{"norm": "layernorm", "rope_fraction": 0.5, "beta1": 0.93, "doc_mask": true}
Each number is 50 + 10 x the weight over its row's rms, rounded and kept within 0 to 99. Layers, rows and columns count from 0. The size before them is the row's rms in percent of the matrix's.

# down: layer 8 MLP down (transposed), 320x64, rms 0.103, rows 81-133, columns 0-63
# up: layer 8 MLP up, 320x64, rms 0.215, rows 82-133, columns 0-63
down81 121:45 46 60 43 54 52 33 67 47 57 35 47 49 50 43 61 38 37 54 43 51 52 47 59 52 56 42 58 61 66 53 84 59 34 45 62 44 52 54 52 54 45 61 44 51 38 47 31 65 48 45 73 38 37 43 38 43 44 63 57 53 47 58 45
up82 111:64 45 61 50 60 61 53 54 49 47 48 42 55 36 28 51 35 39 56 49 47 51 66 56 49 50 24 37 38 70 54 44 57 46 79 47 52 54 37 63 39 57 61 57 52 62 51 40 40 61 50 42 66 54 56 43 46 55 40 46 36 47 53 51
down82 130:57 40 41 45 44 43 43 37 54 55 43 37 49 53 49 40 43 57 47 59 48 42 44 49 75 53 41 35 43 59 73 53 42 61 51 40 66 57 51 46 37 58 54 52 59 57 42 47 27 50 34 53 65 61 58 41 71 54 52 56 34 66 50 64
up83 115:63 47 31 70 26 61 52 61 36 52 53 43 47 47 32 67 48 41 48 41 51 52 57 34 49 70 50 50 52 47 43 32 37 67 54 51 59 51 50 39 61 60 61 47 61 60 53 56 54 36 62 32 42 47 60 40 51 45 44 60 54 49 51 58
down83 113:50 57 41 63 64 45 40 43 61 56 47 43 64 41 62 47 38 51 55 53 41 56 45 57 61 51 50 42 65 46 45 42 51 37 29 73 48 53 68 43 35 47 67 48 57 29 35 53 46 42 36 70 67 52 42 38 44 61 55 54 47 44 49 56
up84 119:50 34 59 35 43 45 48 53 49 52 30 62 33 51 17 51 51 45 44 52 64 45 69 55 45 54 43 41 43 68 52 54 63 55 55 47 54 52 47 53 37 48 61 48 38 67 54 60 45 33 69 61 54 52 61 59 58 55 43 53 63 51 45 41
down84 126:43 68 40 67 64 37 55 50 67 46 52 50 55 39 70 43 31 53 42 35 54 54 37 47 64 43 47 51 40 43 42 62 44 43 47 29 38 62 59 52 67 60 59 47 54 54 44 45 63 54 44 44 45 63 44 60 32 52 41 56 47 64 60 45
up85 114:56 61 46 41 42 57 32 47 62 43 43 35 24 39 42 52 54 39 53 55 35 40 55 49 59 55 45 33 54 66 54 50 54 41 57 49 39 56 66 62 41 53 47 66 46 45 51 70 52 35 46 41 53 59 58 50 52 34 47 47 43 55 78 49
down85 111:36 54 43 75 70 44 56 61 52 35 68 46 58 73 59 54 55 61 40 45 42 60 39 53 45 46 51 40 61 35 51 56 66 42 45 58 54 54 52 56 48 41 35 43 66 45 49 31 57 49 54 51 50 40 50 58 40 37 33 45 48 38 56 53
up86 078:30 44 42 32 49 49 37 70 48 34 51 55 56 52 47 46 47 63 54 49 39 51 56 42 53 52 33 44 53 66 70 44 53 42 40 49 64 55 69 67 48 52 64 36 59 33 50 42 60 59 52 41 63 49 44 43 28 39 58 52 45 47 41 52
down86 080:50 55 65 70 59 58 54 49 46 68 33 50 53 45 42 50 37 44 61 35 43 54 41 54 51 46 50 31 70 43 28 44 45 49 55 37 58 56 38 42 48 57 43 62 38 74 58 58 53 55 35 51 49 51 37 60 66 50 50 48 57 34 57 48
up87 087:49 50 30 49 39 59 38 52 34 22 57 49 57 47 55 49 51 43 54 67 46 63 64 45 61 38 45 43 42 38 47 50 39 53 53 45 52 55 48 63 63 74 49 65 52 55 42 67 48 47 57 45 51 46 41 52 51 59 34 57 61 60 30 32
down87 081:55 54 46 46 71 64 49 53 43 50 45 50 48 45 46 53 52 49 56 45 52 40 50 49 55 45 62 47 51 66 50 51 40 47 47 47 50 56 38 72 32 60 49 61 48 71 36 30 56 42 45 46 50 35 39 29 43 26 67 59 54 55 72 61
up88 106:29 47 66 45 59 50 37 58 47 71 47 56 48 59 38 67 63 49 49 54 45 58 58 34 42 54 59 49 53 50 30 50 45 68 45 58 45 37 50 46 43 51 41 60 50 70 67 53 48 53 24 51 46 41 56 47 32 55 51 60 62 41 45 56
down88 108:39 60 51 66 57 31 42 37 46 63 45 49 54 38 60 51 51 45 56 65 45 47 44 58 53 56 41 60 46 53 50 44 58 53 35 59 56 44 54 51 61 46 51 42 37 53 49 48 54 52 55 41 74 30 49 25 55 61 69 49 72 37 43 32
up89 130:51 55 52 57 42 31 60 44 50 51 44 42 41 63 55 57 50 46 63 68 63 36 66 52 51 49 50 49 58 52 38 52 59 32 56 55 42 50 52 33 55 52 48 38 38 50 39 38 39 39 61 53 47 67 53 30 64 69 57 64 52 45 30 65
down89 118:43 51 61 63 61 49 74 61 53 33 57 32 48 53 50 57 55 55 38 42 28 44 42 57 31 53 64 31 50 46 44 59 62 43 50 64 55 61 40 52 47 74 47 57 47 54 44 62 37 48 45 50 41 41 42 63 51 30 60 45 52 53 50 47
up90 107:45 50 56 46 34 40 45 73 53 43 52 48 54 40 31 64 35 35 55 52 51 35 66 34 34 65 44 53 53 61 35 45 49 61 51 58 62 52 65 44 58 38 40 49 56 55 63 44 36 50 56 62 38 41 57 53 60 48 69 55 63 50 50 56
down90 109:46 36 53 53 64 54 50 39 29 51 46 53 63 52 64 54 54 55 54 55 44 47 66 57 82 62 56 59 49 55 57 45 39 47 47 32 41 44 49 33 50 71 43 52 37 47 51 62 68 53 46 31 55 50 39 37 56 45 43 56 44 49 44 37
up91 117:58 55 48 39 41 51 53 63 61 45 47 31 56 58 42 44 60 61 60 69 56 51 54 31 47 49 53 38 49 49 55 45 56 51 59 42 57 57 44 55 60 54 53 51 38 36 31 61 29 53 50 46 48 80 41 54 59 55 54 35 46 46 62 26
down91 113:56 25 38 63 49 54 59 59 32 76 41 47 52 42 53 54 43 48 62 71 51 57 72 52 41 42 51 48 41 42 57 48 61 44 62 64 44 47 48 27 43 52 58 58 46 50 49 61 55 48 59 44 37 59 54 45 58 45 33 44 51 44 35 47
up92 117:53 49 56 28 66 50 47 68 45 60 61 44 60 38 47 56 56 58 56 68 65 55 46 41 57 49 46 50 50 61 59 43 28 44 57 40 53 55 56 37 43 50 34 53 52 39 40 66 62 31 61 50 59 49 69 51 33 55 51 56 33 54 56 36
down92 119:67 47 33 57 51 67 41 56 63 49 32 59 45 63 49 50 51 43 43 42 52 43 59 39 58 31 49 44 57 54 58 28 52 55 62 49 20 58 38 59 52 63 58 65 53 48 51 52 37 49 37 51 34 58 59 68 51 46 51 45 40 45 45 57
up93 091:52 46 62 52 51 43 45 43 42 57 61 45 53 42 33 51 46 34 50 51 58 74 46 62 66 60 55 34 46 48 60 49 50 57 34 33 43 38 46 62 48 60 77 50 42 57 45 54 33 54 43 40 40 66 48 54 51 53 56 33 34 40 64 56
down93 084:32 54 60 49 50 55 58 30 41 55 39 48 43 31 57 52 44 63 48 53 55 40 61 44 48 51 40 56 51 60 37 55 59 33 67 34 51 70 49 42 36 47 49 68 52 45 46 41 51 41 75 43 46 47 50 49 52 59 45 74 64 44 48 59
up94 037:50 62 30 62 72 53 49 65 37 53 57 48 46 51 44 56 40 39 54 70 55 63 44 43 59 54 54 43 48 34 66 47 46 59 55 31 40 41 51 56 66 46 69 56 29 47 44 54 51 48 35 48 48 54 43 43 54 45 50 47 28 56 68 51
down94 034:64 36 70 55 46 49 50 46 62 51 41 56 47 44 59 53 70 61 28 32 38 45 63 58 40 47 33 51 54 68 34 41 54 40 45 55 59 56 44 43 36 55 35 56 66 63 58 53 44 47 63 52 57 36 52 60 43 62 45 47 56 39 48 49
up95 108:57 57 40 41 36 58 35 58 54 61 53 40 47 44 71 46 42 48 38 58 31 59 66 40 69 66 44 58 53 50 46 66 47 43 57 37 46 37 56 60 37 52 40 53 49 43 36 52 57 48 61 48 43 53 71 46 41 48 65 44 33 58 38 62
down95 109:42 52 63 67 66 64 55 46 36 52 46 49 67 38 45 40 37 48 49 46 55 50 47 47 65 50 57 49 81 54 31 43 44 66 51 65 45 35 41 52 54 34 63 53 45 53 51 54 56 40 63 59 57 31 45 49 40 48 45 37 44 51 63 41
up96 094:53 50 41 49 44 48 55 40 55 51 56 43 55 51 61 44 54 44 47 78 68 53 54 42 46 59 57 46 33 66 60 58 62 53 46 57 44 56 48 53 65 51 55 59 47 44 41 47 43 52 59 58 34 21 42 47 41 56 28 58 49 39 21 47
down96 091:51 51 65 56 59 57 49 40 51 41 59 68 48 37 48 40 44 56 63 27 40 52 44 42 57 48 57 58 53 38 26 26 33 62 46 60 53 51 35 50 39 63 53 54 51 56 63 56 57 61 46 32 56 63 54 44 47 38 59 41 46 66 50 49
up97 004:48 51 61 67 50 66 65 43 56 49 52 51 51 70 63 64 39 58 42 46 38 56 57 55 66 51 66 47 65 48 43 26 57 56 54 66 67 56 50 51 60 50 48 56 48 64 40 58 51 55 55 49 48 49 61 53 72 64 50 62 72 50 53 47
down97 004:52 62 47 41 59 46 49 45 54 50 36 55 47 38 50 38 52 53 54 39 68 57 29 44 36 60 46 58 56 47 60 74 46 55 52 36 49 43 51 47 35 71 53 53 56 30 62 50 64 58 49 58 56 52 50 64 33 47 57 44 24 58 44 58
up98 115:56 61 71 32 60 44 28 47 53 58 58 32 54 44 42 46 59 51 38 65 38 58 50 55 52 47 39 47 58 56 61 23 49 38 48 37 45 66 57 36 58 61 54 47 40 44 50 50 47 47 57 48 61 69 47 53 53 67 54 48 61 59 44 35
down98 109:50 64 55 51 62 54 47 47 63 53 33 56 45 48 64 50 52 48 45 47 64 61 53 57 50 59 38 38 48 45 62 41 69 40 59 51 57 50 58 18 30 59 47 46 47 51 46 37 70 65 29 64 49 39 42 49 59 58 47 44 50 45 36 42
up99 099:45 59 48 37 63 35 46 52 50 46 68 60 49 46 38 59 50 53 41 34 33 47 48 30 43 53 44 48 56 53 53 33 50 58 54 62 51 29 48 37 37 50 53 72 37 64 36 58 55 50 44 45 49 68 58 51 64 48 69 55 43 42 52 66
down99 116:71 55 67 51 51 43 49 60 46 54 24 57 51 46 38 49 47 74 48 56 62 45 51 60 44 54 50 35 48 54 49 43 36 45 61 61 60 53 37 46 66 65 45 56 41 54 54 51 46 39 64 41 60 29 38 50 48 63 49 41 55 46 47 27
up100 102:53 60 47 43 27 27 46 44 54 53 67 59 46 39 48 59 50 32 51 61 58 38 58 31 67 50 48 51 61 60 55 45 58 46 55 43 56 35 69 46 60 42 58 32 59 69 34 62 61 41 47 49 46 51 61 57 47 45 47 40 48 47 62 47
down100 112:50 51 51 50 38 54 64 45 56 40 59 60 57 38 55 28 42 52 50 66 50 68 46 47 56 48 39 54 53 46 65 57 41 52 60 46 75 27 63 55 49 38 55 56 38 46 60 62 57 68 47 42 42 41 38 53 45 40 27 49 50 48 32 58
up101 111:50 37 60 35 55 71 43 51 46 62 45 47 32 43 42 62 61 40 37 41 38 49 72 59 48 36 59 28 60 61 48 57 45 45 53 65 61 52 37 42 56 56 58 45 44 58 44 55 48 50 48 53 36 65 43 36 64 67 50 61 42 54 51 39
down101 104:54 46 29 62 46 48 68 57 48 43 35 58 49 57 50 47 48 64 55 69 50 48 38 43 28 59 42 37 52 24 42 40 62 61 49 58 46 48 58 64 44 36 51 58 40 54 58 43 59 52 47 65 57 43 58 56 34 47 67 48 57 57 59 40
up102 112:44 48 52 49 64 55 47 51 39 62 47 31 44 54 77 65 53 43 45 49 51 55 41 39 48 34 53 49 49 65 45 39 52 55 50 39 49 63 75 67 45 34 44 48 58 51 41 64 44 42 45 31 37 66 39 51 55 65 65 44 49 41 54 47
down102 111:74 50 57 28 46 48 33 32 59 47 57 59 49 46 53 46 42 66 50 47 59 63 68 43 69 48 46 56 52 39 57 34 52 41 53 39 50 46 46 32 58 55 33 49 63 50 42 55 56 53 53 44 45 60 46 51 46 61 37 66 46 34 58 64
up103 084:58 48 50 63 45 50 54 58 57 51 40 35 43 43 71 61 57 56 64 50 51 52 66 49 72 63 52 64 38 34 36 52 54 42 67 32 49 42 61 37 35 55 59 45 43 38 43 45 61 57 58 43 62 58 62 34 44 55 35 39 56 52 47 48
down103 077:50 36 39 50 41 48 47 50 40 49 61 55 37 61 42 59 46 53 43 59 45 33 35 45 63 38 58 37 44 60 46 51 44 62 53 77 46 48 31 56 62 55 62 44 58 64 51 53 27 50 35 47 52 54 54 60 57 45 69 62 34 54 52 61
up104 036:28 22 63 46 58 65 37 55 53 50 56 29 53 47 34 61 66 53 46 42 42 57 53 46 44 33 51 47 46 42 46 37 58 50 69 46 51 53 52 36 62 54 42 54 36 53 46 51 41 70 44 38 36 49 47 53 56 44 50 61 62 55 53 40
down104 039:70 74 46 52 59 30 61 44 46 46 49 73 52 35 66 25 38 48 64 48 50 50 36 45 50 57 41 45 47 57 47 49 48 51 49 60 54 43 45 48 49 67 33 46 59 39 50 45 67 45 61 54 62 33 42 51 42 51 42 53 44 55 48 58
up105 105:54 53 58 50 61 67 58 56 40 68 57 50 48 59 36 57 58 57 48 46 62 39 45 30 46 52 51 45 56 55 54 50 49 39 53 35 28 51 59 62 50 59 63 37 35 41 46 37 31 55 61 41 55 58 45 50 50 28 47 36 43 40 72 44
down105 112:62 26 46 44 46 41 49 57 47 58 47 52 43 31 54 33 46 49 57 48 33 48 62 49 41 51 46 48 59 37 49 56 44 41 58 39 69 61 59 40 62 50 65 40 61 68 52 48 73 33 67 61 37 36 53 62 46 49 55 52 45 56 44 58
up106 135:52 41 41 52 56 52 48 51 52 57 73 61 48 42 72 48 38 30 42 41 29 36 45 39 59 59 47 53 42 55 41 53 70 44 65 60 56 54 48 47 50 56 64 61 37 63 52 41 42 51 46 54 50 56 37 25 55 51 51 61 70 54 42 46
down106 147:32 46 45 58 64 44 61 36 55 50 58 51 41 38 58 65 52 34 50 45 52 68 46 55 47 58 49 66 40 34 54 50 50 50 62 46 51 74 43 42 37 59 62 46 35 59 60 58 43 53 53 44 32 35 38 34 58 37 57 65 52 60 52 56
up107 124:60 58 52 59 40 59 50 45 56 62 61 48 45 54 48 63 48 46 52 58 50 36 63 53 68 34 40 38 45 46 27 60 47 49 49 48 46 66 52 54 49 23 40 59 44 56 32 38 42 60 44 49 30 51 52 60 41 54 73 43 57 51 64 49
down107 113:28 43 31 51 52 38 59 51 48 42 64 60 42 36 61 38 68 53 69 48 48 36 34 46 26 56 47 53 43 43 41 64 55 59 53 50 50 56 51 61 48 47 52 52 45 61 60 62 52 53 71 52 30 64 50 58 55 58 46 53 46 43 50 35
up108 105:61 40 45 47 58 41 61 51 29 48 52 49 40 49 61 62 47 57 35 52 36 32 53 51 70 57 63 64 51 66 46 55 45 45 42 49 48 38 46 36 43 58 33 44 55 61 51 52 65 41 64 58 48 61 73 53 34 48 37 63 51 35 49 53
down108 092:46 64 43 58 51 55 65 75 60 54 54 52 41 45 40 48 36 40 52 54 54 52 47 50 22 48 43 56 39 40 54 51 60 40 53 41 59 58 58 40 34 39 51 50 52 44 37 70 42 53 44 59 70 28 52 65 55 55 36 53 53 60 41 53
up109 112:39 32 39 60 28 51 54 44 62 50 52 38 46 62 37 49 53 66 68 42 45 48 69 43 61 33 26 51 48 63 66 49 57 48 57 52 51 48 54 36 46 60 56 44 39 54 38 51 57 31 46 58 53 44 56 45 66 51 48 58 50 67 47 57
down109 112:18 68 60 36 62 59 57 44 55 49 56 53 65 58 51 52 51 61 48 52 49 64 48 41 55 64 50 69 45 50 40 43 49 60 31 36 56 48 45 54 66 47 44 50 56 62 35 56 52 50 33 60 46 38 41 52 45 45 40 47 62 31 48 40
up110 092:41 43 59 49 59 69 60 65 43 63 55 24 56 56 36 47 77 43 32 47 39 32 45 59 56 56 50 53 46 50 43 56 43 44 50 42 38 56 48 41 53 55 57 38 28 57 46 40 48 46 49 67 57 52 48 53 62 56 62 50 68 43 48 52
down110 091:61 54 68 68 45 42 53 49 50 29 40 55 51 59 55 43 66 49 47 58 44 45 37 64 35 59 48 56 56 57 30 35 43 56 52 50 40 34 63 61 41 43 47 48 55 41 46 42 38 51 53 63 80 45 53 46 50 54 64 46 60 41 38 51
up111 085:57 40 47 61 56 57 64 53 34 49 50 28 63 36 55 54 46 52 50 44 44 60 55 41 46 46 53 54 43 46 42 50 63 51 54 44 38 53 61 47 27 65 34 44 65 41 42 57 68 41 61 55 59 39 64 26 38 66 58 49 45 60 57 55
down111 081:35 48 43 54 67 48 33 43 44 49 50 59 45 49 35 62 47 39 56 64 55 54 71 55 48 53 26 51 41 57 47 53 45 77 52 62 52 59 49 57 58 58 60 37 41 40 47 51 46 60 42 47 33 61 57 49 62 46 50 43 62 39 29 57
up112 108:57 35 47 29 53 54 50 68 42 55 59 21 62 57 66 33 40 44 49 41 34 50 34 41 51 58 63 60 49 57 54 53 40 59 55 55 42 58 45 34 44 44 40 59 51 66 40 58 46 51 49 53 60 65 48 50 37 58 49 33 51 56 55 54
down112 108:57 56 37 69 61 51 72 52 50 43 39 55 52 58 41 48 49 74 58 40 44 46 46 66 58 44 47 35 78 46 42 44 55 46 50 63 46 50 38 42 55 59 39 49 45 37 38 66 42 52 52 40 45 25 44 57 56 47 56 56 50 59 49 39
up113 058:65 60 34 55 53 48 39 64 46 39 42 46 41 71 32 58 24 46 42 47 31 53 47 43 55 65 38 51 51 37 54 38 53 48 58 56 47 52 52 59 41 62 65 61 38 45 50 39 60 47 46 40 42 65 49 53 75 51 44 48 56 61 47 51
down113 055:42 62 49 78 49 53 43 46 57 62 40 57 45 42 56 27 53 65 55 39 63 44 55 62 37 38 53 50 50 40 46 36 48 45 56 49 42 61 34 42 43 64 42 57 69 44 60 52 56 67 58 35 57 38 44 59 45 63 52 37 63 39 49 49
up114 081:50 59 63 36 56 65 60 58 22 54 54 36 48 38 61 56 56 38 55 57 37 43 62 61 65 51 37 52 47 35 46 56 63 56 50 45 41 47 39 44 26 58 45 58 67 47 54 42 45 39 64 52 60 32 61 48 55 52 42 44 51 55 51 63
down114 076:59 43 54 48 53 44 41 39 54 53 48 46 56 33 36 58 32 69 48 46 63 53 59 48 60 48 41 55 42 51 59 50 49 61 38 41 58 42 67 52 56 52 49 38 25 48 56 73 60 45 36 54 43 64 61 39 45 68 49 51 73 43 40 42
up115 103:49 56 61 42 45 62 47 58 66 67 54 35 54 53 37 46 35 57 46 56 43 41 46 48 67 52 58 59 66 70 58 62 61 54 42 60 34 43 55 42 47 54 54 39 38 41 49 45 57 38 61 63 27 38 39 52 48 56 32 59 51 34 41 50
down115 100:43 46 47 54 41 65 67 65 59 39 37 54 26 54 48 38 51 54 57 52 40 48 65 67 38 33 47 50 53 56 43 37 46 52 54 56 71 37 58 43 54 61 46 50 59 47 51 43 44 56 39 62 47 38 57 75 61 50 35 54 45 35 40 50
up116 014:51 43 46 51 39 54 68 49 65 51 37 58 58 51 67 62 37 59 44 38 37 44 55 63 54 51 65 54 54 43 38 46 64 34 51 58 51 64 34 46 49 44 39 62 59 68 40 56 63 41 74 48 53 48 57 47 61 57 37 65 62 49 36 47
down116 012:38 77 59 56 56 46 39 34 46 51 60 50 39 32 35 41 48 49 43 47 76 39 39 32 50 58 52 64 52 48 56 57 43 59 52 38 59 40 50 66 41 48 59 46 55 37 58 50 56 60 33 53 50 59 59 59 57 52 62 37 42 42 61 47
up117 041:42 45 51 54 52 62 48 41 61 68 44 30 73 70 34 59 66 44 55 47 39 47 45 33 48 63 38 44 54 46 57 49 46 44 40 48 42 41 36 65 37 57 49 40 47 47 57 53 57 61 51 55 35 42 48 62 42 59 41 60 68 48 37 45
down117 038:46 47 47 69 58 37 44 51 50 26 52 58 40 32 63 46 53 40 49 40 51 45 42 68 55 47 54 57 55 53 30 49 41 50 64 48 55 48 37 48 53 61 48 68 51 54 44 39 54 57 47 46 83 39 37 41 63 43 55 65 45 57 56 54
up118 111:44 51 31 54 25 55 60 53 57 34 67 59 53 54 70 49 47 46 44 60 44 27 68 52 46 49 59 40 46 51 46 43 43 39 59 52 69 63 45 62 68 47 67 53 36 53 54 51 42 52 57 42 56 48 50 49 62 49 46 58 54 46 29 43
down118 103:55 71 52 44 59 53 52 56 43 37 70 59 68 56 43 42 53 63 55 55 48 38 34 56 40 52 44 61 47 53 47 61 46 56 39 41 31 60 43 49 37 30 36 59 67 38 35 62 72 59 49 57 46 47 51 56 38 42 57 57 47 51 41 43
up119 122:54 38 32 71 54 57 38 47 40 43 80 60 40 66 28 59 54 56 54 50 57 48 53 57 44 48 57 61 42 45 59 34 48 35 49 36 54 46 53 55 55 68 49 41 35 45 33 62 48 35 46 59 44 49 51 52 57 62 47 37 52 54 48 54
down119 121:36 48 47 42 51 53 53 48 60 49 73 36 56 57 47 57 42 74 46 62 47 53 45 29 59 54 67 53 58 49 50 52 44 55 33 34 80 43 57 49 53 49 51 45 50 57 45 43 42 43 55 40 48 21 60 41 53 42 42 51 50 51 50 63
up120 090:55 61 55 55 41 54 57 58 49 53 57 53 51 63 53 58 40 39 47 36 36 44 47 59 50 47 35 45 35 66 43 46 70 68 50 59 50 56 47 52 57 51 34 40 45 43 50 31 31 46 57 75 52 52 46 58 45 44 38 81 62 47 51 53
down120 088:39 40 46 53 57 61 36 55 59 58 41 57 35 26 46 48 65 73 60 44 51 40 39 37 45 51 61 56 61 51 67 62 39 58 48 39 36 46 60 60 39 66 51 47 39 56 52 47 49 48 44 37 53 43 52 45 48 56 65 48 32 50 69 57
up121 118:43 49 42 48 30 53 65 50 60 39 56 73 42 50 49 48 55 47 55 58 52 56 46 42 71 60 57 42 39 62 51 34 47 47 41 53 53 56 37 43 58 57 40 40 44 49 30 45 37 38 60 66 58 73 54 36 53 61 50 49 74 58 58 47
down121 121:66 52 55 37 59 40 50 38 53 53 37 54 23 54 47 69 48 55 58 46 33 53 37 60 42 52 51 66 44 48 48 34 39 64 57 62 61 43 54 51 58 58 48 71 60 47 47 56 52 47 59 31 53 60 62 39 49 62 50 41 44 41 40 33
up122 108:51 45 55 59 50 62 53 55 69 41 54 53 52 57 56 49 61 45 22 58 42 61 45 50 46 70 54 50 39 71 37 33 51 54 66 47 48 57 53 50 49 43 51 64 52 48 49 53 40 44 56 30 63 34 46 43 23 54 37 61 58 47 41 42
down122 102:44 55 42 71 54 30 63 35 23 46 50 49 52 30 39 65 45 54 61 53 61 47 48 51 55 47 42 53 53 47 40 52 35 54 44 47 45 56 43 63 36 49 45 53 39 59 69 42 53 54 57 47 43 53 33 40 57 52 59 57 62 73 55 63
up123 114:47 60 62 42 63 52 39 52 57 53 57 62 49 64 48 49 62 44 57 48 53 52 46 31 60 38 41 60 53 61 73 42 36 43 49 36 42 54 56 44 69 40 39 45 58 73 57 36 52 33 35 53 42 46 50 44 33 68 54 52 58 43 45 40
down123 116:45 54 49 39 63 49 42 41 49 32 36 63 71 40 35 55 51 50 48 45 56 50 57 53 64 42 54 43 50 45 40 29 57 62 44 61 35 54 43 48 55 32 53 56 50 38 39 55 43 46 60 64 65 49 71 53 38 73 56 44 69 55 50 49
up124 011:40 43 42 64 60 68 46 46 51 36 57 42 36 60 42 62 24 47 42 53 45 61 48 40 74 46 53 43 60 37 43 28 45 56 52 49 56 43 48 47 62 43 65 65 37 46 42 48 41 58 36 42 51 57 46 50 70 52 57 44 47 52 57 36
down124 011:55 55 62 44 50 43 59 46 53 58 24 60 52 45 53 35 59 60 49 28 58 56 54 57 30 58 42 50 53 60 52 65 63 49 54 49 50 53 53 41 35 75 41 46 58 44 59 53 52 53 68 51 46 34 40 59 29 50 46 47 43 54 34 65
up125 108:54 34 56 55 55 55 50 58 47 84 57 46 50 47 51 49 37 46 52 54 34 76 37 48 31 45 50 49 58 40 44 44 58 50 56 50 38 48 47 65 43 49 47 53 41 61 55 38 51 50 51 48 58 48 54 36 41 57 25 58 73 49 49 64
down125 114:44 48 54 62 53 42 41 41 27 55 54 48 39 47 66 63 36 42 63 45 36 53 63 51 58 52 50 55 45 66 47 43 44 39 50 54 61 50 49 55 58 54 76 51 40 57 42 48 43 49 45 23 34 62 52 60 66 44 69 39 60 45 51 44
up126 001:42 50 55 57 45 61 61 44 56 44 42 49 46 68 60 62 19 52 47 42 33 53 51 48 66 52 59 40 56 36 33 18 52 48 48 53 57 44 44 42 54 44 39 61 43 64 33 56 52 59 51 38 47 43 55 50 63 55 43 61 65 48 50 50
down126 001:44 61 54 50 57 47 46 43 51 52 38 58 43 35 53 31 63 56 46 29 68 54 31 48 35 54 44 63 60 45 56 74 45 54 54 35 55 50 51 51 35 74 52 54 58 30 60 42 59 56 48 58 56 47 48 60 40 51 59 40 32 57 50 50
up127 003:44 54 68 68 48 62 60 42 54 61 53 56 62 71 60 65 53 59 46 40 33 61 57 53 60 58 60 41 60 46 57 27 57 62 53 58 61 54 56 61 49 55 52 55 46 63 46 57 52 56 53 53 37 48 58 57 68 60 48 64 76 48 48 58
down127 003:57 59 33 44 63 47 55 55 56 39 43 55 40 33 57 36 48 49 56 47 66 45 24 50 42 55 45 60 60 47 48 67 38 49 53 42 50 44 46 36 44 61 51 54 63 33 57 41 65 60 50 55 71 48 54 57 35 50 58 52 24 60 56 47
up128 103:57 52 49 30 52 43 53 49 36 53 56 70 49 31 45 69 72 34 43 53 46 63 46 37 60 58 37 62 51 57 50 57 49 52 55 67 57 64 56 50 60 33 49 58 42 54 60 42 44 27 44 41 60 44 54 38 54 53 64 42 48 44 47 36
down128 108:47 55 53 64 73 50 35 42 48 47 48 61 47 35 56 39 56 62 61 48 53 55 53 24 40 61 52 54 62 59 40 46 51 53 45 59 61 49 35 55 39 38 70 46 66 38 52 31 52 56 51 64 39 36 49 33 58 33 53 56 48 56 49 41
up129 114:70 60 51 44 56 30 51 44 60 42 61 56 40 65 54 51 52 39 50 64 50 45 42 50 52 47 40 47 46 50 57 60 59 40 58 51 45 51 55 63 68 61 36 66 28 54 40 34 44 32 42 32 59 47 38 49 55 53 48 57 50 36 72 56
down129 108:49 57 41 75 44 57 42 55 53 57 46 50 46 37 56 50 38 42 63 31 40 49 50 41 56 52 57 35 45 48 60 48 65 55 39 49 46 61 62 38 41 65 60 51 34 42 57 51 41 52 44 57 30 72 52 46 49 44 52 47 77 64 37 49
up130 088:65 60 53 36 26 45 58 27 55 49 54 46 55 63 59 49 57 38 60 51 64 59 54 54 51 44 50 49 51 60 56 73 45 53 35 48 31 52 70 47 57 36 63 56 48 40 48 42 44 37 54 60 53 38 47 41 50 53 51 35 37 31 46 44
down130 090:51 68 45 76 52 41 49 46 50 49 48 62 49 38 65 41 52 77 60 47 33 60 29 54 38 38 77 49 53 35 38 41 34 48 54 55 48 49 40 43 47 57 47 56 50 46 58 60 56 48 45 46 47 35 54 52 53 51 39 55 60 52 57 37
up131 110:57 27 34 34 61 51 47 53 60 56 56 60 27 61 45 50 45 45 50 48 52 37 51 61 36 60 54 70 50 73 59 46 52 45 34 49 51 60 44 43 50 60 49 55 55 66 37 40 62 67 63 59 43 41 49 43 51 48 61 32 53 48 54 51
down131 101:49 54 62 63 51 40 59 47 52 43 61 39 42 47 48 45 38 67 38 28 49 50 59 55 47 46 66 46 53 56 57 32 63 65 46 50 44 59 58 34 41 41 41 46 68 43 69 53 50 41 43 49 50 34 40 35 64 74 58 52 47 53 43 59
up132 101:44 42 41 55 50 56 62 41 42 54 50 44 32 53 31 46 37 44 60 57 33 51 51 42 54 43 62 56 58 30 44 45 47 48 52 37 80 42 71 59 51 49 51 61 56 64 51 36 63 47 58 52 49 51 49 42 53 46 53 65 48 31 58 70
down132 095:56 56 57 49 44 40 41 72 40 50 47 45 54 29 48 44 59 35 46 60 56 39 63 47 35 54 48 61 41 48 55 51 52 42 57 49 56 34 58 44 33 35 38 42 65 49 39 68 70 48 38 50 64 74 45 54 51 62 57 45 61 55 51 43
up133 114:37 51 51 44 41 44 50 50 37 52 41 25 68 49 45 43 70 61 44 60 38 54 67 49 46 56 39 61 65 45 64 38 58 48 49 67 52 56 55 45 34 55 54 46 41 54 29 55 55 31 62 46 64 56 51 37 50 48 64 58 63 57 52 60
down133 105:46 51 47 40 45 53 32 53 61 55 41 50 46 46 52 34 42 56 47 48 56 40 55 55 60 33 43 38 53 56 51 43 77 49 51 48 36 54 30 50 65 63 51 72 41 51 45 47 39 60 63 34 37 59 63 55 52 65 47 52 43 76 46 51